Weights of a small GPT-style language model, trained from scratch on English Wikipedia: 10 layers, 12 heads of 64.
Each number is 128 + 24 x the weight over its row's rms, rounded and kept within 0 to 255. Layers, rows and columns count from 0. Numbers have three digits each. The size before them is the row's rms in percent of the matrix's.

# layer 3 MLP down (transposed), 2304x768, rms 0.0318, rows 383-448, columns 624-671
094:121108115095135117122160120131161078095175133114086132067131144154141106128120127158121119153119130175175154130131159160137139154138103113109094
105:125121122168111109124131106107140139139113136168128094122120120158140133095155136192122148131120131124131120083168136187100097167107142160105123
114:102093109108138128154118177106123128126134187161131126117127099173148120139127094097114123116109149157146104133091100123119141125126090152136073
111:129148108121093105087129127103108159152123120134172147087155128131101155119115156089187135169122118139138142137110122148143093130112151148174166
107:118119107148108111141117156131100109140096167124138147116128118100168120114122128126139158096164136158137132075130126146100123156100149138144140
093:121104151123122130158127118104130162165178122116135088133188140102091105121131101119138121147115138135154145151122121072126165148091127132103181
090:100131130161125140117099143125130149120124125119152086164134126117123171117094173144137108106151111102097154116121158156135147091129108141156100
105:103145088115118114110101096165109140140104161124132162083123129111157115145125144116161162111107156118135091102101140073120172092137097123102151
104:151168136148142061141155112136117116155141161161108131130141084147112122099140122098141161105119119123143134116103118166148099143136122131157130
101:130115137126105106159148109111104105165154156122123156080134122153100110099130126141130130133144131128128128126116178147136146092133170130091156
102:131156103110098094102134073159142111153102108183131150123097143140125146110160149108124107176093126115113121150125146193127149103150177121161151
092:089110111158112155133147106139160167118117129165156089137139115099129114095110118179116139087145111138123138156155150118110088175157120159155175
094:129087125160119108120081145100150150104155142143110106160128132118127133153151099145139126141141118134126098181149107138101138143142094119089168
092:120096166119163112132092167163090128072126087111109121115157102110110129106183143103167122127136139104109094134109124085145148102133134158134094
091:153118146128161150130115155139141089145145088091127134125154107135108140131122139147131108106124113146139129163156114122118173115158129112092137
103:149137158167170144147136117111146110132130110139135123156135113095143124118124134128121145122129153128144157136121141165124119098117144155118117
088:124123085094164129112126092148095088150124108158114155121114125120096110112113124111102075174128068188120143187098140127076137147120114168154086
096:118107134159122128122168090159125131112132131163092133134166117146148148114117172121139069125121119190172164123094106131142131145104126120119077
094:143119090145138166130132111125117134095136141150098108127092133160089089131129068117150152129087098128108152099092132125145143082194140139117125
109:140145094148087149185106130179122168102153123165129130122129133130146124125116127135134121135149129093149116117094121133170153124125116122169185
095:155109152141122152171125134143103142107125100070111132079135137133158118098146113116139158107149128143137146168139127149139092131107125140102101
098:139126133137114126109149122112138127098165114159133119120122127150108115138114115090131161140140168122137131131132107129130100141165129100163139
113:161145094145111104102134084112134170103119104164185125126123140140109124155132107110113125088129123138156125153142132081152124139157126121159157
107:126110101107143081078156128146109146178100142143093136138126133121121130144151107116098135138096135109134117132143099119165135130145116126102141
106:144071108097124149151145135129147125117091089110115141142156073135135116105166149114136160113109089132099127123123109121126104099128122148120164
095:165130119124100125110116132092122107126130142147134113165103131171119132135063113123145153131146130148087080154142114140110059146157143140157146
091:170100099119112120127123119145156142127103117159112169134111116112126117158147077112109177135159118122153128120122132163119122127128147181156157
106:137144151132121124172128110105135174117092156116112158126149148097120153151172126083172115124112105125137140148161157134101171132127160112141129
092:109151108094119113105111076156133089187150125139173104153097131170120100155107163134134118170112159171080103134126158141110109092094100130126117
111:114149072131119132133160128151183158087093158111101136100155083087115111074082123165119139144110126135136119162134164148121083107141130109131080
093:149132126104161130126138147145132123085111125122143153135118038122130164175120096112078122135165168100146130130106155101176135153128124117104106
105:160137101114079105130129097135134122131142166116141119102102138117127138152141153146121129153103150115110112132141098123134143078150119154114141
101:100162152174160091115109153107157128145150119146145129127081104116168122144103137109068126125114166153141109109115152108139135136163147162094146
097:116116157154111102147103127118093151152131124140143146148141140120147124137130108097123140135142118155135097139127077138117086136091187139143119
105:140141119054106148162085125148122128151171146128112147145096117177108099196171142152147144129167106148104135092141102082135104146104189130166120
101:116122138133108130127105123087137158123128134133135125121121172093125163122128131098177113135158152109166123135100121152137162164120153100114180
093:114090121126136129134147108119083123126067150152127159136156147096142149129093179171104065157120102160123134080146137132120094115161136132107142
091:173128175143112083114150128117127105097079166108171138140140125153129128125098143098165067113117109174111129160148115144109040079054114157158113
111:146128081102066121096128078035122157116118116123135120150111140097161077093138121140117157105129162113120131142140096124161131135089125152084091
091:168126096144149143087097113145126129134155133138128099113130183102122102147122103118111148144154119092129117122139142097132092131185135158091116
098:133125124114093136156125155134092161128135152104111125187085128149147115112172135128137106109168102125108126135158138133100138131135095144148151
094:133096139078163123156099095086183112161100123133132116154140143165141136129144130138093128176138139119153176095154101110113131086098127185142139
093:146143098117181122062118118122121178120190130150148122140130177144096126124095109132108149170120154152118103097147136149118126173121152109139115
098:098156121128139113144121133110148099125106137129084149122135107058148138125081177159129125125128142134158130082180112124130115138162125137155149
105:141103089112144135143125158073151135123109118160181097128100141148146137151162157187162124105106089113106119067081116139097110142115115117136131
112:129142116116131146131152189179090148126152133151121089105100168124145135108121114132160098134147110147135122117138157121101095112126131131128134
118:145094102163118110102110138101143167124162193149158155092133095133110108090124093119175149101120140155096143175152096129137156131141079136116102
093:123119141099126116136081090111136094128131160089151150174119117138101121111121128147132123133118151122069108133143183176090099086124103165105133
099:140088119123106130131120132150079152102129161134122184088119150174119115150135105121144158140100128095129121135106149118140136130114132143155138
114:133138143121126100123137143136129113141105145128103121146127116140147145110120163079084075115117098172122144120143164084076118188151146088126122
098:110100156151141156112073131118131123159120143147141088121126132149149132130132141131150154112074130134143154141153137108101169151161099144134157
130:082138134122127159132120130095136121125137151140135118139083180140111123124146130073124141115130072161114129074116108090118157151136144098125117
096:126137135128184122118163115108127115133143124143162132162122131134122148145102111114121148155147125155123122112076113091103119115099109129153131
088:129115170113161108168148108156118135101174095114110092117138160114148156166090112114126109092195143115138114142131095138114115120118125158115122
097:090140099099137193083118136115133140124127140198117133137132102129176123089136142146143122186108077121157111101137174143133140127117101086167130
097:123059111136143138135124127124165138119108100116113182143104098114105080132121122108119126115126152143220155110105146114147106081150094165139098
107:120128138138156108155108128111159181135156132115131112098146130109138125086135109159119139091139157132138110077132108122131155142103109116102119
099:154074139144122135143097126099124099090135134070121121119110176161120096124141138117144159130158154142143128167143112149145123135146152119086130
098:132135065096090137114082156092078131132110133106137134141164109118124110146165137119135108137106100150113170203146093151120146121125158139152170
094:142197077096101089062165104156135109174154112141113137137141187138153154136145141157163116136139160137146120118148186156147123135120104146146155
095:082149184175103183124161143142112147107122138141113140169117138097111145157118147165133116187114125134113137095149122137129142126158112150090163
087:159155125147152145150144136115149149111167115099139129113081109129104161126126109131139148115133106124135158128128150108129157091120114145155068
101:112091138155109123171120112118140136114137153111119095151104150149078097124113076105179144112193142139099151124118141077095107147145149170101138
098:170133131092126177162119102133131079163116064176101149096091084162196158115092101095127107089140098135103133131154126167113131131133131107141131
103:189124142063122118125140115120124117106124112147131131143109131069109160138119128135138175116143147118184143142145125063151125162129124137128154
105:126090111133126094095129092119077130184091123151123122131135138144114142112119135150139178136138115166151172094091154168094130131137161100106128
# layer 3 MLP up, 2304x768, rms 0.0656, rows 384-449, columns 624-671
094:128132145120146118119124122103113126114145139146092130129109070139092126145145123090151128101157131089120117132103127109101150154139127086170122
108:122172116126197123090174107139092125106093130101098135131127169162122096101177143111135130131123087107094128174147118122154166121125161118140122
113:099155123191142127100108095110116151151130121140115133097114154137117157111074148111137166160136144127089141114166076107138118140196152130141099
102:076110134105173131131136126133132134087125096162102088158171125103123157130120133102132094103142183116111100147137186161101141131164124159135130
104:153105154156140140119135146125110134098109129118146108089114132107108132163127130132149120139130097121132081140090195166130107121099138112150131
099:115104108112162120139105161087119128115111131142110128158155121108139153143094129159130125136134139076105139102122150112141118120125152136149174
091:114108145125151120148132092128137103129157123115091093148151109167141124096113093104099104109107108139139135073109085175150109116125158140111104
103:116173122099184132085110111079139153112107141115108116139101131142145148113110134130092127166153134111163117129161120152103198136104145128139158
098:118123142137121123107080091144128154139102096164085145104116164116132127159144134159118078157149118148112180181128102091115131127126139107113076
101:104156152134134111119127128123113129129107151152145139085091087121140126109107120104177152092167119128161137111118131137125111108088096130087102
080:151110154122127088135130137150114091103144152088131125115130145130163117169094169094137107139116125121187149119108127098099129121128117118106094
103:124115136153108132165128156108125135164110140133155098101138138134130127111178115115094090138125132167111161123131109131093129135117112119080164
098:147128110152102102144080144129100139145101106151118142092112145157089129134122128109098125156109143148126189144169099166125135150111160109114104
100:139147123142143168128153132125142132156106105120088135124077119106162090157096145145127110093146145133167097113116108167130120112104112094133126
092:109161098084147167139138116124110135073120148081123124198125137128158113109125150119101120105152140157155126148164100116177166116134114126146126
097:108148151138108128130133154121158120140131082126119141104128166105123138115146140124114139111118093093129160126118145124124182117140148109078115
098:126143115105105126120115100181155089089117154139125150156112180100144157147139122138131132127105145118150097113112116113137127097112139119109133
102:145149127166105126143137123135136102164127090202112119127099139125120101091132155161118124129139158128112159137105128099080163123181138150113159
095:141121161136095133120142151149108116170137127092070107103129122122130111126110126131134159112092132112176079090131113086161109122183094145168088
100:123143120127145120122165108090120138102063102121115059112124112154129160165095094106144153124155118130091102103094137120187100122104146165122130
106:078125167135100179160144098100167127131128136120131105121112090112170105127161106132101141125138107132112106097139128178145097129129100152122098
092:080157127102122120164141155117172076108096173114103100148082110143119141120067128154164160108147091125105131133169129144127147152117070091097138
097:097140097085115143199134107100133128124126156120123110109125159159132165144108116159164159107146123119111094087146160163141114095130128117180165
100:108150138099120130116134087150154119129127100124134146144149193126085098149103107117139142164124122089123129143175124134115138123156090142128166
102:130125119115102119122146118162106133120163108092104103121149153137113115117115103130126111105157154137105140167138132126093175122155159148162154
100:082104099102129158123162128106111148135133132152117152179186171119160080123118107140088139137115160117106133146141099101112170130097133168108131
099:135118075165118117115071149161148120115086095119091132102128140115130116129158130126107125088148119117133149120120105110157149106079082143144129
097:127130097138164101134107156119141122100158126102106178108145111105170088137139105104147137131115094085158144131134141120117105104118128092121085
090:136145136128148133154116155130132140137150181107127096130120114103106135106127086143103131143125116128130158127126142168110139147102118120130142
099:091147101137129099123103136130131110126121105145146102153079139188149113143138118167140068143098115143070118115154092121127116118134153100135138
097:176152115151122103130121164183089095168133104163103142082130108098071145123134095114120152139089149092189149170144109133148127117109129081125110
102:138100099099140159146100135160128140146143115145125149161116144131124134113143138090115129136130078091135113118107106133140092139118180132139175
097:122110140128118142075163141096138136125144130120098109160137169127131066121132110129145109102152098133132119146119128133135105140160154165106124
101:121138135141143146124197093112162107112128131146121099130115145130119122137103096149127129109116160114120096106138101163119174148139058135147089
096:091123128122124086137144133102156106117153144119138161135100091143104144124099169133153098080106113115193152097142132140135157135154162166182129
096:082135118126106109132160145110114127136138117157110153155160140122149136100125098082147160113144150125126113144102105144140099129117185111125124
097:092183129140152137162066121133127110157144143150132125090147125104137147117169105134135158155112130146143132121131147086123163157197112113132121
098:110147113126137097135098116136116140131114141093138110125102130128131132128155161118134121122095134175123131085112170163131105130102117129134161
099:148135132129128142118109147091145068159124134065132121085126136131131135148146130118161121127141128171108141117129119100093134114125126123155111
102:114157112105108118074133099137141162175126136163125135155129175148121130156126107134141108173109069105142112115140141142130116125137179159089122
099:109147140129149157135108095150092160101100122155113123138137099123094131093087116119177153150129148092093173068139145093145117121156081101156125
089:117121121149115138144156145116163128095121143107141143108150120117131157122133123127114088168104137145172124140135122105092151087156137076056145
101:121127126121175132117181140100081104133108108085138103107110127088148140120152101120112135137150163092157100051144152149126152155135124105166108
097:155144089116062100127141092115086157161143099125136148102137155122102128116115139106177125124161113148186111098113166123106145138125149121139084
106:138141105111119142121135110150132153138090125159067095140131175098109124127134149114101098068106135132115120143086128108095152132150120091159118
106:112129127153126117132109116140161149119142098147153144104097092121134138114072117113135130090085110138162158160099112143115126114208112109184188
097:105127122095164138135123118105125104127147120136096140151129106132132094112123149151116111162114138138060112112154183097140135120110142141080104
101:089113114098146119119123106115112101130081150099082078141155104133102124110120123155094136103112138096139151113156133155167141144099132149138100
107:130151095140157079136098075152128086156114092150130128100102113109144139108148160081094144117117111142117132065129087078062105147137136133148150
103:124119140104120133155135146132087151163160115136137109145155126084112151121120132184164120183156090087143088134138125147132147122101130106138140
117:105158115126135121131112152115135119096137151115150137115129138144141128117146121126100138152157110111091180167123153158172091118100118152149142
105:107122161126133099115124133094131115104178115107124142103108079130178138127089105151073113178098146086138157154129117136099136111142181170170124
095:133105147109107136098151139149134124105125110090102136099114082131084112142135133109095143135115174102145142138123135156156149136108125122123103
102:125123116119112132177130149121150158117103141079122132137143124136136125174157122147119119076118127119135130138086135118118108151137155179148110
099:103094130139159117173141133128136156134123154125139121143166172115157110126112132116143152128140098092095084132134153144143141111166145161122172
107:089109148110175188119162103144159090138119105130119112120091134109119143125119135144138103145138109165149120134075152129136150152128109123156118
100:160073154102127160107151149096155108153121145128109167129212139099132105125129105127152126139157160099129122114138104127138123144170107166135154
110:129129118121118110138133158098133161126160126103109145135070112099125108131091119128137111065142123118122139098107162162156125170120141153114130
098:088128148107109094136088181109136136090164107079102109128110125142174171124137121135162115156134128105107121096095112139144123114123144154072109
104:131092179111096142182097161116153149146115154114131167123159130153149155082139142155145145112141133101145129135150135164107150100154112151114126
088:117125133179146077157148135159113137158075150117139138127146156155186096084110129154130112114118133103093167096150106086123126136138134108140158
099:105144136106105127130167108146113152117118137139165092099169153116152133115151116129115122139105100139114126116113104135171079131122138128109129
097:146146142132143107080145135110126097148143105144147162114121101134107160079113139154132111135134133123086138110117145140147159165166126185151151
082:111131129136150190131164172162107120161124123135120133122150167144165103131132126145125135127108108152099167171120128125145136096163112135146131
073:165139111143121143113131181120191139111171139157119110100107153116141085124129166183166126129096113110094095130123145127177154115109110089141101
113:099119136123184172126146163121131113141138134112135104122098080165171117117127138117146148127148119079172096116118146153102097123088147123116130